Each number is 128 + 32 x the weight over the matrix's rms, rounded and kept within 0 to 255. Layers, rows and columns count from 0.

# layer 9 attention output (transposed), 64x64, rms 0.0986, rows 47-63, columns 0-63
[[155  98 102 113 134 128 114 171 107 105 156 142 127 170 155 113 109 155 169 110 148 159 120 105 105 107  81 134 121 132 140 114  75 115 115 152 181 136 122  92 119 106 142 132 128 165 165 131 140  97 112 108 103 107 172 134  97 142 134 100 149 134 190  93]
 [ 78 120 118 133  71 152 143  97 133  85 161 109 150 104 133 120 165  81 139 168 139 155 134 145 102 135 161 170 145 157  87 138 168 119  97 149 126 140 104 112 179 122 140 129  80 168 152 109 151 132 117 146  87 123  77 184 127 180 101 105 130  78  89 156]
 [116 110 121  91 176 107 156  71 153 216 117 104 101 177 127  99 142  82  86 136 107 105  92 139 160 156 117 105  59 122 160 152 122 153 109 139  98 124 113 132 144 141 138 172 190 151 111 135  75 145 156 131 177 132 115  51 136  95 119 175 141 183 123 121]
 [123  94 103 169 146 153 126 147 122 112 119 103  96 126 162 100 105 137 140 126 130 123 116  83 121 151 153 157 174 128 158 118  96 106 100 141 141 127  74 110 159  88 128  96 140 129 123 130 113  96 142 181 101 111 135 143 157 125 146 116 154 168 156 109]
 [ 85 107  88 101 101 136 182 130 152 126 118 121 116 147 194 122 109 127 143 132 158 117 139  93 134 156  70 144 157 151 131 136 118 135  84 159 162 112 133  86 107 143 163 149 110 179 122 107 104 106 149 157 132 119  85  91 136 148 109 120 183 105 157  70]
 [151 145 144  90 115 122 113 163 118 143 138 120 120 124 121 138 124 124 148 118 117 141 136 165 134 111 116 117  92 138 125 149 134 136 157 118 113 141 164 155 102 179 117 154  94 141 140 133 139 146 125  71 144 113 106 150 108 140  78 138 104 110 119 119]
 [118 140 129 144  93 128 182 151 137 127 119 131  63 128 155 102 129 161 177 101 147 108 119 101 103 122 106 133 175 136 141 115 123 123 135 121 106 148 126 113 118  78 125 151 153 152 151 111 124 149 121 156 118  72 123 141 101  94 125  94 147 133 207 106]
 [132 141 133 120  80 156 179  99 147 151 109 150 128 121 120 137 118  80  89 145 119 164 179 147 134  97  81 130 146 104  80 138 121 124 137 197 152 108 136 134 122 116 169 106 127 174 136 121 102 121  97 129 170 154  77 108 113 154 123 106 168 141  89 131]
 [119 133 119 146 118 139 135 108 174 108 139 117 118 119 175 139 122 125 113 155 125 153  96 145 118 175 119 120 126 103 108 145 135 126 151 122 129 132  90 145 114 174 137 148 105 163 105  86 147 124 118 138 115 115  53 118 150 175  76 143 123  99  93 158]
 [147 117  98 101 135 122 120 158 155  84 122 130 153 171 123 114 139 205 175 107 174 157  88 101 141 105 122 120 117 147 171  95 120 135  96  94 152 102 158 111 125  81  70 176 109 111 115 153 159 133 143 106 112  97 197 125  53 112 137 143 142 122 177  83]
 [142  81 116 113  67 108 140  61  81 130 161 149 114 111 180 157  87 166 170 128 157 136 120 105 131 145  83 205 176  81 171 124 126 129 167 145 129 145 131 133 108 146 169 114 117 154 106 131 105  95  83 117  64 133 156 121 164 109 136 129 123 124 126 146]
 [184 123 167  97 103 144 127 121 132 150 113 118 126 109  90 145 113 102 149 112 161 171 137 161 127  82  73 150 130 119 163 116  84  81 149 192  84 112 161 143 126 147 122 115 118 196 163 146 145  97 124  77 135 151 160 124 100 103 122  91 127 158  96 115]
 [127 125  98 117 123 107  94  98 146 120 112 120 122 141 164 170 139  97  90 139 124 158  88 151 116 159  91 137  99 110 148 172 124 111 143 117 163 136 109 153 105 195 138 181  99 146 120 133 109 129 130  93 118 118  96  79 137 135 118 168 144 160  93 143]
 [105 152 139 173  99 144 182 108 168 113 115 157 116 159 144 111 137 105 105 128 142 136 127  95 103 166 153  74 158 120  97 162 162 126 135  80 163 120  88 123 116 167 133 138 137 153  86 115  85 173 143 104 122 124  75  73 125 144 114 129 162  93 137 135]
 [113 177 174 111 142 115 114 153 137 124 140 110 119 164 132 108 161 160  93 115 137 105 111  97 125 128 138  84  99 142 127 148 146 133 140  99 146 128 130 139 124 147  78 126 150 123 104 121 119 168 134 115 166  94 153  98  71 122 125 140 132 127 175  85]
 [140 146 100 100  71 136 169 138 157 135  94 147 134 127 110 145 188  69 108 159 147 146 123 129 139  83 133 122 135 123 113 117 163 138 118 145 156 109 147 147 150 123 129 139 108 131 149 105 121 140 140 116 166 165 109 117  85 147  70 121  87 142 111 121]
 [127  97 160  68 152 126 106 105  95 196 179 101 100  97 116 141 114 107  93 141 118 148 150 138 168  87 105 203  92 123 135 135  73 129 113 210  97 137 177 116 141 109 146 115 121 158 178 117 128 102 129 166 173 100 127 112 131 110 101 139 157 178 133  76]]
# layer 9 attention value, 64x64, rms 0.0921, rows 48-63, columns 0-63
[[167 155 127  93 184 121 117 120 158 109  77  83 140  77 114 121 173  85 174  87 126 137  82 106 163 128  99 106  87 144 143 126  97 134 157 160 140 104 153 140 132 163 103 120 107 108 130 127 104 125 145 158 181 157 234 110 131 113 118 122  97 176 156 105]
 [163 171 154 144  97  97 116 142 164 137 175 126 102 166 167 137 121 114 171 151 176 159 115 165  74  88 161 138 164 117  83 130  70  77 150  88  81 158 117 102  82 140 160 115 146 137  93 116 144 120 142 126 105 150  85 164 145  71 138 176 113  90 126 153]
 [106 113 109 101 130 116 137 126 151 148 160 142 159 127 110 179 104 161 119 106 151 125 180 113 114 101 122 111  95 100 109 136 148 166 143 135 116 102 146 102 135 161 122 137 148 128 122 189 129 182 134 128 114 159 112 146 103 173 113 134 142  88 152 137]
 [129 119 112 123 190 105 134 175  99 166 169 115 179 126  96 124 137 147 134  95 123 182 109 132  65  99 111 114  71  72 155 110 104  94 135 114 131 132 147 157 119 144 121 107 113  70 146 132  60 127  92 109 146 110 174 153 126 109 129 155 135  85 132 180]
 [103 110 123 122 129 148 145 133 114 133 104 143 117 138 155  96 155  79  96 137 127 131 116 131 127 158 150 138 146 195 118 132 114 129 139 159 122 153  96 165 135 102 145 111  85 125 136 100 113  99 115 154 160 123 167 119 156 105 112  91 108 147 108 146]
 [136 122  74 118 139 133 100 136 100 137 141 129 227 146 113 162  82 159  92 103 133 127 127 100 122 104 124 125 120 131 143 148 128 117 105 169 134 140 113 119  94 167 126 118 115  99 153 207 135 134 121 132 144 148  99 108 106 163 112 105 158 109 128 154]
 [156 114 118  97 180  95 138 135 109  94 145 130 177 124 116  93 144 162 128  98 149 138  92 140 111 160 120 144 114 163 141 126 150 133 101  84  97 111 183 165  59 116 118 121 129  71 108  76 159 122 148  87 134 104 163 141 159  85 140 127 102 129 133 120]
 [129 115 113  92 140 112 131 161 125 174  94 108 122 111 177 116 145  96 148 120 106 161 116 157 150  60 103 140 130 126 139 161 109 123 143 100 113 124 128 143 146 123 106 106 116 144 131 143  97 123 134 144 133 111 189 148 162  80 125  85 112 136 116  93]
 [130 164 118 146 142 133  93 122 115 141 118 115 155 111 101 124  88 143  85 157  62 111 186  92 118 137 129 148 124  88 106 118 115 114 141 166 131 127 120 134 156 154  85 141 157 139 180 110  80 115  66 171 110 178  86 124 135 190 107 136 157 126 126 171]
 [124 148  89 151 205 184 124 152 108 183 185 148 126 109 103 185 122 160  58 137  81 118 104 177 140 111 111  82 108 131 131 134 118 149 107 116 139 107 172 117 127 122  96 152  93 165 136 154 138  96 145 131 159  83 123 152 126 132  80 128 104  87 137 110]
 [127 161  94  96 167 159 160 117 107  96 153 152 137 124 118 129 166 151  76 131 114 123 110 135 163 165 178 132 123 203  91 137 133 172 103  91 144 159 113  99 101 104 114 134 137  72 129  77 129 105  98 130 119 124 145 123 130 122 103 156 125  92 137 125]
 [135 163 144 123 116 142 118 161 120 146 128 151  80 152 157 147 148 114 136 164 101 153 128 180 128 114 134 140 118 135 133 102  98 141 151 127  65 134 158 137 164 119  84  80 115 153 111  95 110 112 110 149 134 108 139 160 138  64 130 100  99 103 111 115]
 [114 116 129  96 154 100  99 152 131 150 136 103 153 107 134 103 117 137 163 157 136 129  93 153 130  97  85 169 126  85 170 118 124 142 122 161  71 138 114 105 104 154 133 131 109 120 141 123 121 103 156 138 140 100 130 149 145  78 200  80 149 143 112 106]
 [123  93 113 130 117 153 126 126 152 134 103  95 152 185 150 117  83 119 153 141 111 153 152 117 126 122 147 156 117 105 130  99  94 112 138 164 100 156  69 124 142 120 150 151 107 124 183 120 145 114 126  99 112 161  95 126 144 127 165 149 144 160 102 154]
 [117 118 154 175 160 107  94 106 142  80 146 106 169 103 151  95 150 115 148 101 111 124 123 150 137 143 136 135 124 170 127 115 120 111 137 121 121 143 166 147  95 136 126  92 112 113 141  60 170 145 106 145 147 107 190 131 130 120 140 138 110 175 105 124]
 [159 154 118 126 155 157 161 119 133 132 141 125 160 179 134 146 137 105 123  89 178 122 147 120  95 160 148  92 121 198 107 106 101 108 127  68 169 107 137 144  99 109 112 123 136  87 126 118 136 117 110  81  97 159 128 123 120 123 116 174  72  86 150 182]]
# layer 9 MLP up, 256x64, rms 0.123, rows 0-7, columns 0-63
[[131 110 175  92 113 145  98 159 168 132 173 138 111 132 122 190 188 122 150 118 135 125 101 159 145 119  90  83 140 140 101 111  85 157  62 144 145 155  88 113 100 128 126 119 119 123 131 103 126 159 144 101 129  96 119 148 102 181  93 180 132 121 134 152]
 [117 160 108  81 146  89 124 122 114 138 194 176  90 162 102 157 106 162 137 190 133 138 210 165 121 131 134 151  81 110 164  78 138 167  58 160  97 106  81 155 146 148 124 130 135 113 124 147  98 113 152  93 129  84 100  73 130 181 116 139 121 132 122 144]
 [ 75  86 124 150 187 167  81 107 160 148  87 129 123 161 146 166 154 116  55 170 120 116 152 135 108 175 105 131  81 182 139 159  60 158 128 137 110 156 121  47 182 171 100 110 147 103 119  48 177 133 139 152 142 164  83  71 136 148  97 175 183 120  97 147]
 [130 107 165 103 124  96 160 139 154 155 130 161  77 106  85 195  96 112 115 156 159 170 177 122 153 132 105 161 106 205 120  98 125  85 100 155 126 113 132 107 139 135  95 107 107 148 108 108 159  99 158 110 130  77 111 193 122 220  92 143 124 140  97  83]
 [147 123  52 124 156 163  84 186 114 167 148 133 150 133 141 174  65 130 154 107  95 146  94 128 111  98 123 102 109 114 156 219  86 103 104 143 123 134 146 166 127 155 128 130 177 140  52 138 104 131 137 110  18 165 151 121  91 156 111  89 144 176  96 180]
 [144  80 167 166 128 142  84 136 121  70 112 134 153 130 154 127 120 195 130  87 188 172 124 134 109 140 116 161 129 163 146 147 109 110 121  43 110 167 178 124  55 115 120 109 133  85 120 225 117 125 202 163  90 127 146 124  76 134  92 170 119  79  85 130]
 [122  56 152 161 160 133 132 141 152 151 156  96 139 172 213 143 167 147 114 127 131 105 121 138 165 112 128  88  92 116 152 124 100  66  91  81 127 170 134  93 120 136 113 132 160 126  47  88 121 130 166 129 156 107 132 133 155 143 115 105 139 132 136 148]
 [125  78 143 107 147 142 104 188 117  96 132 138 212 140  40 138 131 132 159 101 191 146 155 142  85  99 114  72  80 157 186 116  88 116 109 107  74 133  61 121  84 128 102 146 189  89 158 148 129 192  89 133  80 143 125 134 141 125  95 146 172 114 126 134]]
# layer 9 MLP down (transposed), 256x64, rms 0.101, rows 0-7, columns 0-63
[[165 131 106 187 130 144 151  92 121 128  80 106 172 116 149 112  61 125 106 105 136 124 115  85  99 112 121 127 143 139 128 146 163 147 153 128 132 115 163 127 123 134 180 119 151 135  45 185 100 132 121 130 134 147 135 145 116  93 128  83 120 129 191  83]
 [ 95 118 136 171 103 169 123 144 120 110 104 106 180 110 151 119 120  48 160  96 119 121  62 117 146 155 134 165 125 130  93 175 129 116 157  95 162 146 138 120 138 130  96 137 105 133  91 119 127 123 106 175 114 186 134 171  97 131 116 117 114 121 156 144]
 [ 29 175 166  81  96  71 115 125 120 153 168 135 131 137 125 124 133 160 244 173 115 191  96 131 135 172 109 117 129  69 130 112  93 164 123 157 150 128 175 119 145 148 202 135  74 129 131 160  49 182  93  70  97  80 132  90 166 117 122 134  68 150 146  98]
 [106  81  87 129 113 131 145 119  83 139 105  90 157 108 123 100 152 144 168 108 110 115 115 152 111 116  97 120 189 105 129 103 154 187 125 113 171  90 155 147  93 129 126 215 102 151 173  88 163 134 153 103 166 173 130 135 127  62 100 112 182 128 162 111]
 [ 79 136 137  90 159  56  71 122 168 156 106 159 171 113  98 133 103 125  26 170 161 119 157 122 124  60 158  96 149 122  89  70 114 162 162 200 179 111  68  91 186 133 198 112 112 154 163  91 162 189 114 155 166 148 121 166 171  83 123  89 116  98 156 107]
 [178 106  87 156 113  93 102 159 172 159 149  88  91 166 120 158 158 146 156 139 134  34 101 125 126 153  60 203 106 121 101 183 141 116 149 100  99 106  95 145 126 130 176 185 140 111 137  70 111 169 156  90 124 119 103 108 158 148 133 142 145 136 135  79]
 [ 98 202 124 110  85 117 105 141 167 124  86 173 123 133  90  62 130 143 178 148  93 116 134  95  99 115  97 151 140 104 102 100 188 169 163 126 163 103  99 137 154 149 195 166  96 161 157 142 107 127  94 159 121 102 184 123 124 112  92 155 138 117  74 114]
 [144 172 150  95 117  98 138 141 137 126  96 136  69 126 158  86 148 131 144 133 166  94 120 147 138 109  78 154 130 130  93 193 201 155 135 167 156 149 139  89 141  51 180 161 120  85  54 133 112 117 108 124 137 142 168 118 156 104 131 132 116  81 144 115]]